Weights of a small transformer language model: tied embeddings, a variant of SOAP for these matrices.
Each number is 500 + 50 x the weight over the matrix's rms, rounded and kept within 0 to 999. Layers, rows and columns count from 0. Numbers have three digits each.

# layer 3 MLP down (transposed), 1920x384, rms 0.149, rows 721-827, columns 256-319
494473515434485481541465489454500573501556515669409582511404480545477517496430500443384461395448478519541459519468478483489526493506556553583478545496428508504476606493505514525535508562504539
601500453505467508547458478517534510493485492455621552508501508555505496471566455596483533498460475524614471559499505476453468377568462404602520442490475559437522509511458500493542412557511623
503485467473485532458534454493507455480613411467469600530504497491557518486429493562505529402453424433538533363578487468560466472540436466480481548525593496562506579473562458472477462406442460
493566528587501599450525529525566476474508511426543440508420418481518532556460571516548560469482469502556454563451481475585497489451537510431504433550430504501516483449523429413469470534546503
516492503498510490516491541469547435549504511500441548537431441521481637520448584406627539488469571480541444540524535574540532565587455467484505514540621537410531528403501565540541433497511461
544466635476525471539493473559538469533425547551530508478497479510527576447491571462544488524442504371490470486511533565457456495412486425549581468518462519440555562526555499534490507470546426
479481491590504508485508548520445542543420508470535524449464523512553527364485533527487510528502477512495520469529488460492498461492468498459481480456556495564458483464517468524459565569469491
494446504454434536421523444515511479568509605511539539523517466442583400496526588523500499558594409497438483474545474431540510465431482437506483551426541474503476519494461506512448508542490458
482434585463481491510493426440489547499425573424545510506479477451502470467557537527460492552494534369617523514471580451480568406524531457568460466562557464536660498445551462487548498452530455
448580533527542464470458578540441418451437566505474507450521514502458539483405421460538473554455533467527518470452554534567457623524402484469433451517532495504495573419449549503429548447481437
545462441444475517401432528333624566449582480554426506464497548542495509537508454481495476490478435526599438506485495443426568611503589473448516612570603496517481461504535526666472573544450555
494448611576550507463569590614517570492574569402512548564444469483506585424431383570508566578614518539659572461511565493536427449492483510442489522490528547466550521489521499529471493563514473
520527494485478492495550538528486494496458498518452402562486519473424545580550468494498426496596519495430585490534499493400525486551433536460502523517492440510493526429496547508596527470520484
618405532515545547511588449524501348512502435534443557498537439445510522580487495477524470461493450545498522477423516427484445473569542470522532556552493521490557424466474475457538401430450539
493491611519474516604554476535527551530526648452569587505500519540548541485436452288525449573518480507517551502533479370549575521485620468524496465448575615423527567466529453479587456493538393
523442451469458539489531492488345541491605448453521548490549546418532385473435511448484538502499497507556519534450519537452558513450473370442504475475504504501523481479462514501457579508436489
480488547498364380518459540589578482425476542531518505498585572473489495575454526527437555508477509651481550626601541548452577384482454483503437525476608402621474443446536490574516473600474536
483586457456528492495554579473489502566517496492498449580480547469531468475504536499533475525491475467470439568511598519483516552439527477498493423555465466465416529533509464553507590466508578
545504463506546464494521475542516518549470311434535604397458544464461569514510526437521464562517527566521444582512554487557519492521582580487485553525531485547432480483506439435481582483419589
363427456597527450556597573519565560491493433601500505511506422593496412462470526471456578463402559491579504497499562534440558512564555495469459384527517507423487542484462544556576499437484583
576423544501509463487467507472448553518645562593453465572509530439405514485505511490496426588528442544545549436462546502556473481426582483518528453469471412557497431599470483510551499460512506
528460477411540448406494493515489554471448396499550516380493479548531507502452506532545526537399541504647548467468433500567534533578498440463565514457515443494403589405556546450436506432489583
586472452538552423486585513526411498497580477405562515504523527483529478474443567430521559467540558435432459471500566580457519502461497463481582493463473455472494513542554508403458482425516547
511537598492423442489552545506477475437456535533539481502543487474501606526446538487490439439469495481544503501430498574595519546507427518505521486519459487481541471524463591523479506474529448
481582552450397537493513489542459516483474473560486508558502427459474542608515536460551481509504480398492502526536422527463449465477424546529574541409465484484565552503516493496469490530585528
512491501483457406526399491606496446491486512465463536483551489494370510489534504425532454493557532495409489582441523566436491567535447495471515441489521488501514462608502402440461497594516515
492465535517432480538417561629415497511514527550506526550432526534527493504536496446491444555519579472492487531537543412547532552418505459477501379560539447507451493516449563546527573487515456
541481528572470417528490596516501489536501485501508463523529490510536497571460505526479548455480503545435519567565422488511533426523378373529472368523494568515558416538557430502519495542512429
468569437493531502511557463486523537540515449514446443499523478513508426545526450538523568504573486429481543455532501474501461470532468455510495478476453539436549467504494541555551511565488508
507514572486432478513471468519482478438557549553476480419439543489505471499489459469528556433544432533497565525461455530475454513460430530575507494434481428461500518465528553543438552482448392
514504530467455477464533515562511516553552518479564553545504482466452488482466538475447521540509520502473449527491481453555543506430533462570545463565519496495508477566452450463438467504507480
521506542498482452518476407525566533478475495559494431486563459575492514537484592461446502523554523504482454507530509502517473499475421524505492437571528549573498499541475539534478512493460510
477488475508498506580440537578419542528569527399524538497528542516545561575469575545504437499573527474579399517526452471463552443479464460553444488525542491506460509524582517547472493494469412
481534469425501523577606463550508568510500439491427519482463551466544488457447540459436443573557553510498499510516432449535531568458418542514460479522431558499558522487438437530503497511542478
441545578524486466482437539619535499558525356535526489573543513538533523523397539440529452409543504494494446433526486551517413400556482529530561462478397543531605469526573557537445546542468454
504476529355506386441462515488509413424437512523505468576498541542425536481543541485526535483536442440507483376467533475613521468510467568532513395545496599514541559554568560475467535463393492
479512528433634482437451556538556481514523433531496484483436406548502488463521443485512576473536493413518558455400507546464456562564426510535551534458581578439535494509430425505566452528516407
547601490545451656509462461607564511467571518500541508517531459444566621457472557553545487584527430383475501509491468506450467465482432536545518532459542593482504462562538480618539417543591501
484532467434548524471483430477474476537444464535510476394485435486511366521467461494479497530510479475466536479489525416500530482580442550470492471477467415454483461512517525472537469437535447
484479497546587494410537477566471435528512524581432524461595552487464483453471486577463469455546520486428498566470526467454565538580636473528426534471493487607516511603503537460566520576508512
487413526541534496596513551444544482499553537471486539465492474448473406465416481553407542541491454545488543473444471463527438435504522539436487479488554440478484535499467420465530527507524511
566487598512515519542468510502541545480510434520556513459511559537531482504538515502484456524552467525553517491486468571448542470591476452485456599575484400478548538496445506468550462504539498
462518457534522492545495502539437539488532488479479514462537517505611590513598520445487520461499534544532541622462530496452518580511477492595496454399489485456452506562490503542530475515475425
424524570513449530521436458625443449524511551571401560501466493474459459484468400358573430449455576435399468511581559460570493475456550487492485524471500532549486495493484509510624455608496463
453492583497537437408503499496523469477493424574478453475520502500428539471500516607447512422595464439498535468499482561584427498599469453504497506574515571434487575461449435456529420492493541
552431495567537488450521461510503511484533403496476404558505490545523593530555500499524545504474480518494581516455492449436470458506435517435528496600490525541469520513480496542462463512541456
503443465489440544470533407583515454452493517395588479515363517481530569606537550487384548515520444509461530554437432538517491522494445538450548487613527468410555501529477452453427536533509584
615534530495522608550426457498507546457619445546517437553486501633482512478525545452473573499464482543517499527495497453521407491486489490538541395530445527499535487583411436461510437497477441
455414486494517412521507481594453482539520512534588426517548527529471514429471429462486463503497477541422517540540468535555487471542534443550540453459566570530537532591439561445477510495484441
534528509492502424501472553533550465444408477520503455500582513611459526517514467508433462529530469465499508457458448486469512479500598521491502578476468455470474478498480584549586396508573569
467581524492475517579427477482445469453505446446562519512552434450470476518502510431524513416353518450541453514553539529515545406463455540488479471447424491495516541452428495473423525424485499
518538493531429432517557557542364440536502533493487456577543472540441536510516505501482401473464513549484463483529425434468483468547419474509473439562427523496540468443440484544536602507459517
507503569525501529535599536556460483463607491526514473484485459523381459422579540386500509490507465484498455492495462509508462472449463441502542484442555529472469476576507524433481473457557501
359581515435561470497441391483559326465477528540449503494663522659461543517447611357540581525468509462519515563371503390469353504403450458499469562387564548278549512474493538433520332629577546
471513487510451450479550506452462523573475447535485506521447463494510477472487515444483532492511544558510452488554487430462518543515505476487417490543465505534446462336521611565547562455479497
494515430522464506537508471478560520448514488502481466433592531535497508541507441448600509485609459470462530523486498408478390468471481487468494553498420462451449521433527442541487575492556473
460524490493438501462619492567496522421504580510536455459458607596471525494447499503546512426421475592496447494473486531509422446518580519457555628584453462423541494543511489419469517482477486
480427563518505449514546582525533484510522477459458457617517562534512438527528480470570502476500512469593443514516509536495498494518587446495500491366535490484474489585497493555497470560546516
504492547482486486487442502455551562526590510617471392468567420579505501568473449450460513618527471401538468509385470530609558406491543526490435510615499496499530551595473522381455535458418592
444515541530458589453580464482517509493471487489460520566492549438476575354440564536453446529535561505551500539590535478473538503502531530479541508507539472536560433496578485541543568518505511
509507464532512506519400521452498507597583487549451575548581530606505516542528494553514538477438612510463592425500485565474504482399460498533575437486498522583468510514506503515430540460549448
546536524490483481437539452465498457465544437450449556467512509550448521484604541503474496471497435522488478511525527558423520502478516445522491525463558461584538482477543536540485467526525450
487480452443535546513447599463440547479570488459553485496488431519447592492498567507588502532486487499434508510573564503467517466504525530427480527592488419404462564483550539433522573526499534
520500506559430465542484499459570503554499417448542479492501632573531523559512534477448451497447454522511582488484449512571455496557559479488427433404519405540559477468539510584490528478449448
344463408578563461509477499592515466450547498525477498494500504486545395479536513571531492501529468518513515460555531458600573586457512476545502503425487452450453459526542619486488628417498472
490653436498506530530629491495450498505532527532500504433400499508465506478509586472459425432585519509498484496489513535436546514417471564603447428552417525459565511536600424458531418520471381
476495563522417474495590513506491544422497582484538497539481627471470429510497415450460464420529505494530465515478496476485540592501502464562519514451529528571508588556520440498424467558507577
420494510563531499573531514487512504565557476471575474448425480475505457426475528480515474519600431496525570473498499472483475482494536452521579476560438534505456440385481527536508537578414496
564578473440430616517469541510463557535383460458432588527537529536545604440449543481508438561406466459444470414599428575565538525518384460420424498491558352455572440577469469518520495538464438
577559483426502557423438516525582479518566498503461395496501514542592567569523498495444489496515435438579545433512443481499424616519530546532495531611457471469452452423458441502476459487488444
448548499551580558520516506563525468598454512520377505492506482492541467512475537473475532502588512496490534499487543516475416446496453508508574607492516488458402470440451389484526444494484435
490550540513483501509483548464533421481523546525545470537474488482504537551468461496494566439504472460461475443497533439541462495494459530501491421512550511520539497473469527474496505569495448
463545450519559535550592549433506449470546542504456530563534448485391545484408499506553526466591545461469445603549565516464518521535504471470595553527448481489577496512583444498549504412495507
543525533502514515479528466497584504544463500511440603515439531563482483514478491443546489509534520564441566591457420539409545632465525512542480487426506418554485519513474543508593498544491502
535568492405547523563522553445532501487569517553431492451545428494562482458498607416538583487459411529541484496472397451602433499537496549439498463500565544522512524550505492430470557544463567
500591418469566441568444488543475456412523481471519545622521499514616556583458522490402525464473421525456550500416456534523671470455462511459493544480532554455509549499446497445532513449503501
500422501458546407412432586548451428640461393525450453502451469463550483462527482604367417593526620440586560411514491472626345415529592512514456533340571454446550427487565532429434450460441498
561456514490537525422577459535554577462501504463420547504517526469502520530465435525526503517541526504454514486462541571477486480632520456571454540534610540525543486508607525442499478504545481
550480521505457450504516444423573537475490399511447545568478465468558522494530527534474472448553507474493518488536540513516476426587453453539535425399534542518549479565522500599486558505544515
491524547482493538569608553417486524516523466422510504463540518548360462531384443534509446609581496484473462550458489550493474576530629427475487487570566330447418508561489499497378516541519560
518465495489542526542553501474501566433478537415531474521432550542616496509517495453408523449396460532443526495476478432455665539562448519561578602520433479547528501582596531546540536443467537
535477585505526479502460443480495525475515459469411538417431612516464483450467419485583442498501471488435487391540538526530531454423458576532431541497423535501410513484597497605532524538599496
530486446464527480508489483525538507455468501521487485523493525496581506468487486483456538447487551474491492540500551529514538504507513500567545448451524492498537420452529503491450528465476454
545531484503510493456472466429499500589395468571483526499503499497483591542554560449512583526430521453503459557564523480428525566509378519496464503502405413426448435465478520497516458545470565
421588603503500503512461498554453425452552644476574558497555590522480542450574618449489565549547539477542600533535502460483469518384474588543537565481601482519423539503544506588550459520545612
461409503509539481526463497565491443449539415552526474542503565422413458531434450534496504375596497538532423487596494409501573440497535448563453446471435437518560526563492484478427530534462522
559472441501466514460362541389542535522491497555489447471490567463520555501453518564542468364461535446476443552522450489524427516595434531376490473481527558559536591641437517568550536499509485
476470447504422538406535426580464524524556511557495556470522482486421547451506523500508469471589563537472494445495443441513505476613475557504506515500442501504565535480486504500473449445474551
549510546358487452375395548467494463455401448652472495557581554510468538501462548471580492582531523485506553555599603587387489491501537541574548484447519426483516558579465522468522575528472511
522526509489496482526575499419519441494555537555499445504482518500417508456563509472512488505495504541418452532450469442489508526513569509451532505484512574535553474472512451532499512428474524
442494531555419545436574472582460470499492478535544537505515407427580513610509500501559457462518511453517557522440462527555453538457496541606636559396456629520560494468518532491481512458516527
494484460477531529463451462507486515468460439460493508417505603476454529438438509537544554437491526487493492568507565536554471516498501511444545503495526520522426534545466566469494542483463515
523391531571573433397520476511536573439517461503601427488595581467576541579523512490524547463567537526525560579464494501559494514527467462515539504469476611491516548483512477519479421531472517
578513515479521526467448590511512528484443531514509474491482513473500487452517535486529447463500518520506505525502438537443410510591553537531621515393485581439518515529510539520493439514582534
555437531551468457580603429501543543540449453546493549556589467523603479560492568502535462464480455416545555493518391471507565486476474553456537516515541476459497450529481559513423568504518530
497537537496444452579357473643575428427490388473555485519507527409506531463533506402438508521481529479501453510447540576606477469518457531551553464520462539456539465468501462484435459484563549
466513549461537534473531500542519540515517601478567482492590470402516545506503459494543450443520469535509550484525509592538468464537497501497542482427486477483535538516526423485509517392416463
432552464470513488476443455583517454424442466465568428512479440523481515423585532493451451553535439473430436455524434459439544551426480477504522477566593555494526569573514530555569530410489417
519393546432524492438438507474464485503442501482422567536484574409499457503501496493527514574499524487435498434516432495512514612541497487506485561444515499501476519495507481623450493542462521
493476477405507418473487464519656560488518407549491463547542495611583436549506556473537543477508518547520578451457556489512530445446442500446493485605466492570512554547495530487432439506535473
444494508484505598527596505529587568484528490535539481476550436601563485517483518497513482453438467485490564489482561554509459554460519473455548400505474502548457458522529483473547559482492478
524473468362521545547521541544426431543446446543461425628500535479562495493496468512415477419480515488538427477563471380443511410548447531494490428534489437530475587440486510491554397551588466
497537478490552454564441492458538517497579455432464471569509492522444430477549472500475420249456414585493541411545438498583538492492530570497498547552540495551689515480513535503357442549537491
539505549552504478546506474472562531551490473411460509545495557428464538494527552425465440510506552479554389554534501566351513523558480511486476551395529495572540535490552504543514544520397530
547465544463491514474516527495526477544496473457490486570509524479517482520460467485460507438525490504495551474521520382580539479586527536470459483503461503434486481611470537498394506498499469
440567561515495486491522525467621479551462556551456483538476492461526507499477461491458455457511533507458512477501496511497491521495513498603498481458570476503500504519488493473483463554452467
482472411469573489461489499504469518468602463510531480410479474437459558475507516478458419421416521473514385500491553462488533492420474479516531427474605527496518542540494522442508599545502589
# layer 3 MLP up, 1920x384, rms 0.161, rows 722-828, columns 256-319
508408626573549488516378520520542460529530529526503526461592467465564560503417487451578499524508457565424552519478581479448487550465536463447455620418537477571510522545583471514433549558497516
515579626504435499470425551390454452487548408537503491569551494502492545454497510472653543466474464466491477460503568495460555558426496507512521518546500499554447428573500433529474480431535537
493534540499610504460535505440467514486455571504429546448461509386522519556448475600460529428470541493496451560494582588405523485453438446470470475463553557512479500490463530596517508501478400
472586506485486502505529437493451513471450542522481462504501564421559488465551491523500461478513484452488495503496515472507543497412468460481520516458400470522530531534519468506583540517511437
509517469496511516487384514511496435477516547562548518466543526498464424467429479550510478424540575631459529487490535480526510472493568548518438481503529460457500450428460472420548544536466521
493525385578486531544443471501409420499515480610474527507579440563474444540548431398512427554484489508509534473484546555563534531546485503372531528459425494495481572544475515434464466446570421
481546435602506543465466517434469494571590501536453523554547514562586481501447427519398470510536527552552512590487590639489447467435533575441564534476468480498555523472511483511562411533540478
543484374460436471503457555540450445517553472529540502459521506561368472472529514453465444501447473484529550560457483519553464537448437532535453423467496437571471524532387501592527548588583530
440484506499409494476445543517544578482579493477490543506478508459467551537513491562435572454511422499512562474529574487489459557510475438487452549493437465521465516516501519438511390486545573
523528474483482493537496434495499476544513545523588459438598472432494480468489477546449568521533471570389551532514496531549533474464543524493401408476504555510541492554438516440459441513551508
524472484416511554517535478527525569483535490519579553434545486559446507466481595458511499489527489469491515539525478370531463532470537553440507567502432425576583541638473479486493512464490499
440450499478468484542508483465472561507534546537551478461516496527478457491452542435523590533474511490560508611476516473474397437544430460514523550539424497509404536470547539502464432521519490
466522502413566428442513476541474508518495495500583512508477458477430500474510499458491545491537538503517436419404487514523593454512502555565475505422495526492529504501416559443505429475526619
567460509448420496544455464563498521474589407561461498489464461512489512498443580566501484597519473568473514505381491535523493511482518557532530534501374487444568452442544493525504594501508512
414483553557535515547436525532517421488532616598533480448544526610487551512502576552594575515510475432449516556497428471489475486575522529445489416486512515590477429577495527478661501488539529
469603349502431466488452484513594542456559474517452511522506532546545462500533431524485554525505525457470564461531578463516534404531416466443411549492488486538482484589474461543440390527467578
524415455487495545525458496502498391515474528522558504427514489523502596529528464520485436549487573541545484473529553498499594455518444476501494545500543481563543483405574455471427470426482472
523510455503552541461508450512526502422551608530475479497502510559530473428471484529560494439494507463429547461471515483486472381470471634446551533586516532683512491523491471500498528489556384
468467468392472467512508513585488510613515512498530484472523424513506434497540557514520495455502469499478444547504543548615520585541456483461479495506484490495454554480509527518428509561542489
544481540503472519452515445535433452574493439536473503473488540471478431535545539518461488432471600582462527566502512527482519561570513409375557587465422411488504445514523557508437502592537499
445544506563562524442579515500406523504453521520445516489491482509531468531501518423519506439570559530407480540552509458508479502469497482506546453526499489536457485532447455458526489473574535
529492420465532529586512569396594423479509536516515542403598526515520493586408594556529513421451477460538312493500527558441545435456469438479526506530397409487514577520516569523456458534485512
557487435493477507401509521509448523529468565528467500474501471491479460473435508544501486526550478598458445525563610440576479418578450470498532445428486505476509568558463471538476545529492478
486505501515421492449504542507524484457451503564473474485507447522509516481550451537577436535496475534434531501426438462564514500542491509449459531553566523525449550509499417494524540469387467
474512597493584467524466443514460528486516491472555567475538482513478527535560458501464470434474467551457422450531555491548483501419541482510505502598544567535528487506508459496418546510501502
558565426513444472484603536543402523457531503452530400493512483456546468489468453532499486512494488504530545558482410542400521418397540495528451542515417532520557512442428442401420485522461547
517524440436535493482519539427503447435565495439544474483569511513481510507460448515474495495527551501508491552491518549479489522501518546457486526399499433504454541558528487542565464419476470
430529491620434484333388542452528499497548504517536555538500556438500517469423537478452474516560490439526473568512520528499534490384515522564493440498535449592476575571480412461411465415494484
458520484475489559501536467543520498504464458526466508571566449583516526540563551503440534529499527513494468550474509492562588487599528420443475493565468571601532508509509456489449530502583525
507433480496512508521443547475498445471573531468426585555509512548572550491498481528572505497465520532475522526565484529462466396526435518488496521486467463467495510544580505474451543577529564
574450443540583550494481552523504476614455493513540477518495528481495433460509539600463495446454505443557488480396442543513450499563512473511446502469483453418429449420562484481497448429537546
489519571511493549519547526609539542527520508553411561526505445401431377489469515575498536464493441511524574416480482569476500434515449533440519516540442515568595557505435476489552529561488553
482492416467453425468516471462533489542509462420479493562512486405507544505593474480524485399430398430467449452554613505534392433576492494424498515524542469506539546535481507441485502569441511
507498483540489488534461432482612513507553510521419501482568621440426515439528494555511508579560465553464492479470449550447551538482487458512504533543521472467471571534520494539511480381529585
504483597454418441583557562516421374481535491527494511544474481564502496474472524475467451474512408456576495388462506488474564524545486455485479518529546492538479507510407549534393499472482498
470475552517394573556467583534532538608521548523496551515544535472394565534428467484564485527464522514482495451471540534556489558404505455449486503556499534512523504485407485492464483483488389
554512478523450542482568466569505493539482513478603441567539527560566595503570496511426421471438500452478520490547495440433515506628542519559484557540523535470524545508486488466514540467425439
534435536610483522508556557499456464520499522429485586598512515474464519462517575517538466492445564549469515583492491505397456461369469458526425472494526448537491508561448573579454465598539521
512508460444476447481546491390609483538510505528494479561518537536487444544551589468473490509533489480498541518537452513438514419552412522475473476474505568564478468516464435460547513574494370
474505496497515431530437450491487429453514516496505506401507509536510574550550488529483559516549510457480480523559532541535492418521476449431535412498494433527538567387483525476489523528523481
411471442512400530496540558534509429467495554412520509478507513546521516458545467540511563456507465536533542551545595539467503455511446579513574431435517538551483432495552466552412498419512498
508493578505422521454440582440599464608508415556434472510568521350475456525438614479404475522415430437503461456547383559372551509522467463515491542480471551475579516510362528530460458459509479
397538502487518410588498629503508522504475455583607499438518507436554604442484462524534471484617502412481382505493441498460461507471571544549488484556484378628503521517445555502576521503467549
478513497496427446515415434443512447449538479531556463487527590567585554541517567541550494532495451533519388481495533495338498514489541475500522501590550600494444515477535447486555555532477446
404487514440476501433448614458452492565462570557495496511423465460479528490533492520548580502458497557465459474515497560500497535429506541499475503444495509481537396529465562527505432512428496
440481542569542542435502616506523602588481521498455518437577525529355517411569384449505552499471515425557469530477637492501537427503515577493524493444480500499538505537501532530527518521545403
537541465584496462408506525473402444387443500545564495528467483600572509545579411553533387484604591460500453444490528510437542485578440488427427524526493471468550504517447443525521580574512506
568446495570426468457501493636551430521519477414474407478544459488392583574503518473586496476493559466517530524541489518426488511479489505461459443468484492478423605429465528526507500485487588
504486474548407519480539373453506569524506458552550478523487486538461488515510493513533651483490545511559480576537459573542487500515395404369521423521565502473519462563497547411454496540434564
497569514525519607502558568532520519476564442496383453466479562506499455563516460464447534549491479546462517469524554449481474515468462536549524455506614449547506501432507451478467495544412476
443449611516480567377524489442433485411476497603516422420501486426537514522563529570513521449419425495536478493468525553515565440497509516508506638525508520528549531437481540459493524518417493
525508453466553481433430589442532545490360427496469451495443518522515556537433536497505548527391513518543576588413561415413434537577503593379523533645504467474550541499521513526531589427475566
452557424426531604486492456544518335442541644441513484507649582497529478494450556453615595455451538494575450484423434375498504479542475581359567498494550466544481463368403602537419494610467527
443437496492489535460437495522479517417481470506488488506409491556493591542478433484516462482437569458536407479522591567578433498539456471504477501494536451464523559571470552520489504599506482
539524416497546519576504480559566469490521554495448526525534515538464523490548464600580480528489459423488478571429440619487500504510477544568418498535467502495492506510530446548476504435497497
460401518493561487499518478453602509475565510546586374517528429433540503525491517516558434497517500429428506386456484464424480570550552461506510482482593476559561477525444450577415421515523468
467453520502576390448490372502473523552528549539564465475526491477504508497397549523524509435367431496527549479440553487514452525411505558547563477486466494531511418633471562468569526455534493
459550556460519532550499477485648351474507459647521578500536507450474501558480571553458523479498421489521369520490546459474551547546483478498473540524509428430494498545532469385441475572592532
505503515491549567438598434479495455479529521505541446520489432528484588540547550499426459561438495529463534568497422507537461466530473484405434489517537540458441550468448467434423493448533458
444487533543430525463485510446525510487497455491489481566457542520546499529545550442531516453479482411578468472521518482498522460586497541517508529520513546520377475470477431547575531525493513
490456486514506456491418521513455608565465504426541502393515498530522472456533392506508573519443450485490591438452478569487344464435523539483506487380492592476485464566439600511577558466454539
467509508515501518452524505542502413510527442383546462573463516459506441500537439508464566474521454349397485487478446492542464510544503575554498591454468545618516440562491464518523549496423502
476519530411583537499585532538564477511479441497545480545529488523476446546518535579467532394454562423534501540584493558520495493495505477432469540535443495530508542529485474465415460527503561
537445576567499494435455568432515499441499542517567500510576517464527536465437447540474592517474469623494483500498466481409431465501465495539516581475474499479564551425524425504425514487444509
496521444452520404586461509560549524492594502475466517534499496423481551616524577511459487488440504475522509475472433513463438523492585572409519554532521492389409372487519585439535486486555554
449450419488546531518450477538487483487483535539441451514603494579468504544537534489491460553478482518404485513531532462543413456549492506505472466493434536453478488523447489446558516526514520
558518515529479500565474495562474468519425488519497585571655515438537521518536635510560463498462496503470554506457538486536488472493531505521540494543604430559499440635404571405552477526498527
556490511546501426443511482562602459502477436497506508459404467497532534515555506537541425398499508401556363552512503538526430473470502516433521518508367584565468400484622530517439538462493524
419476521581448399463607548522470433434447398494630520632529455518423412566484489489552461526407519552499421557511496508488490480608497412508479494460452575544393549462477545455495479525543579
495517446454503559511440449501490477529593390577475436406513509501489429479543651472431512457489391429430516413474514568480540487497532505567517421523577545596513515527497488403532522481489463
554435477459585467499494548494488470403435420454430520416565514474474547496577454494455498513523449517495551535459509494540451580401554479533497556546509514502456473471480479561508527417504556
520527604502447446497437489543565518531408491559562541470441498505463458575513455550509497554472516561459506568572555554535448490431484455498462489458502515550578487595499476454624499613517492
556533499523501582500475518502453534368462516522481517501441509500436515494528580509543487563524487509585496536504523520561470493533555446506536537509482473494533498563563563532483471415510489
499520453467403583484542590482521472522483519484500547545564379479474468489483478554443424499557556438520516501493499473427505510521485460526496489426473459378450458591494612610599487618519539
486560412569578455511464485567522490439540557436527575475479435503511427440521445520543525500612441499603538478500438468569516563444400540460496494522499503488480486383582511556466459467493479
474610521503517429567496442467575499593564560477474442601409423517568477543536522412433567558567519558514410467582412495511509540409455518486482503543439526442511504542492468492398424516399415
493435460564449442536355474462528501567514501551546447527533460525480516548516530522451499456535569549513451537508569445456469583517502552370466538453468542512444481462447426476537484523416405
560546565584520461550446473525549475485487540566565454551501472439471469542522474474511488462496550493526544475374502538524521573608475577517460523486456481469425574501461370517596474489503583
591561615460440560523416489439502501538581468585559498576523512566456519522471559515529498401481444491473511562452552528529484500520440497518381432467559560532550406572474512537617557462500470
554547526461512447571525425462448451521568478562463538486565454543500533468543444506484571482548462569432551484577480511559570466543498429450493409506585430454621594444536606536542535480395519
510497413490507539486515581392513483511442513486496564463620434510540519522575442544504456411481476534509547610505503570493497564513532509456518421434519479497547469572472477507504475497517537
449496558567449462521487488547471518520517485473513484473507508523399508470505491529571476544529491461583527499548454492400450476461565461443441545483471551484436546540539509520554471475475463
510557495507497641474546564595480522448499425597489549600558496537478474523536532435494575454491495519465479551490457560516507409488587524541395507472565384470380559562478571441500468499535490
507577574518353550524544489553441485419474395489542451501485611473557489633610504407584415540401496526492474408501435473449492563592492528474421510440525523616502499445472498485439507439571526
519477522546490493399500459503572576546441578511496489574524445532479427546575496478433522548587431488561473507525433443469519494540456513613482515520487485483484487429501463578498515464457535
484453518445425620521550496430432416607521417445553587446529506505403546496495485511515443504505479549470497436573584473426514612452489444511560464485502442470511427516436448513503424466476621
514421470504450513432508467554478435537490506548476547460482460404587515540465527515495451449483543572488567510521490494492581565466579524524498544490452428520483508409485526529453534419546449
467511557424490473528471521526432530516574458472523558524502464543466511530552547514489409538551521470534557541494495566532504488451496478612472588488431468461547589457424420538505560523428552
495469606497534540485437535547470530540429492482491517509425434404554471398426489520464493486514477475515441465511472521511508511558458496514457546437505421477531490521481561538594515472389508
407522471489438501477574503439535427508436516532525609496502520427617604512595595583548530521529615508685533437462568517367519558557476517494452450549497531417531469489474443507516438518492580
529522547496453536469488505485494564646457505478497468477464407543470486537485484527476426508529432433507521534480477526547569445591565570531435467446490541533480464415494436488499440533417435
424488429516499482535530456507491547483609506471591493471552557449494580541505505524563455514529563471548469526557524504452460508486531539534478500504475484521609545586550464436519524487536634
424514472552535507543528409390512524571561473424474390555450430582608541492434534473471599552500529465558537508510464505562476506460487433429519471554485519478515501435453492573527520476472495
506531509399501553474400499536388392548545533474503499551407549539470571527523443407524546610528510480478546484529580506533399442535502505453545521520515491556556539473411520558469449517467498
492510500562498521520540451465350398564546481691470502527457513494582501540439409529461434450470597546606468518449454415414447507527416468536456511525438525555504559601455541458491475506482457
455408446539463501511396433427437466514555383550513500515526615505484491512545486480477554505468495509526498484504472426389445549383425573515525449517443548535500552487448496482464529578535622
570390559445511517565567418449525483454577565518474538517505585503535464494479614591592495472494430534462481553523542618470375524524503547501499466509553506517468467563540488461478535480464627
591503555573579520461498520522516497530518509503494526561447572568464504522536612539489476546482465455484571475503459494501573475442555491525482461509496538399511485471450554510555459589523418
507586555425455503431510581559508484525561415515462536510526546491451526510513541437481502514431538474553557523463601527507456494445460519500482488462460480456548489583474443549463468419556435
526511494438474459538480571451462548454598449533535518516521549457469507457546406505513475386531458403584501544507579537530519469540466467518412560517483523537516457567442497444442485495435468
494563541518524506567541469487592503461472596543541577474500434572544521520531521537539388456493400460547521363594505456505406596580495473424468500468586530487523464401522423499528519672495480
519485424580546590471706506498572505474486448467470448516480440523397480474493651544465407456593407497406459456520533510476502508584536455448475650547360543524627473470593539550518517557499531
458496510474503568345475409471467522442464455522474465496624476566557452425405484516519518504532524590524555508507520414563561503429511624479580473514424620461426516507453435469475549434510465
453508456540446484441480573468415440479520505442533506386510517557545407557491478459443537547481432501545492553538504551545486493374528542481478475557541453504465552416520553514502554593459535
510493468482538488450537522481374531577515506493434491456566521472471520528460553455478546492455538469575524549492550517508497505551429462468488565514502533443521526488495539559459513413469603
478506538496520492411419593573490477495527608566522573583501556499452375500483462407579462462481539481488482463531505454498452562532537507454529535505429506451522536462452503446536455560468530
432501527485482462442597536496402494543440529613534569517450522457595597484460454423529524532488481544523481551495530567512538445505503542499536473569514507530525490506490498530492512524460477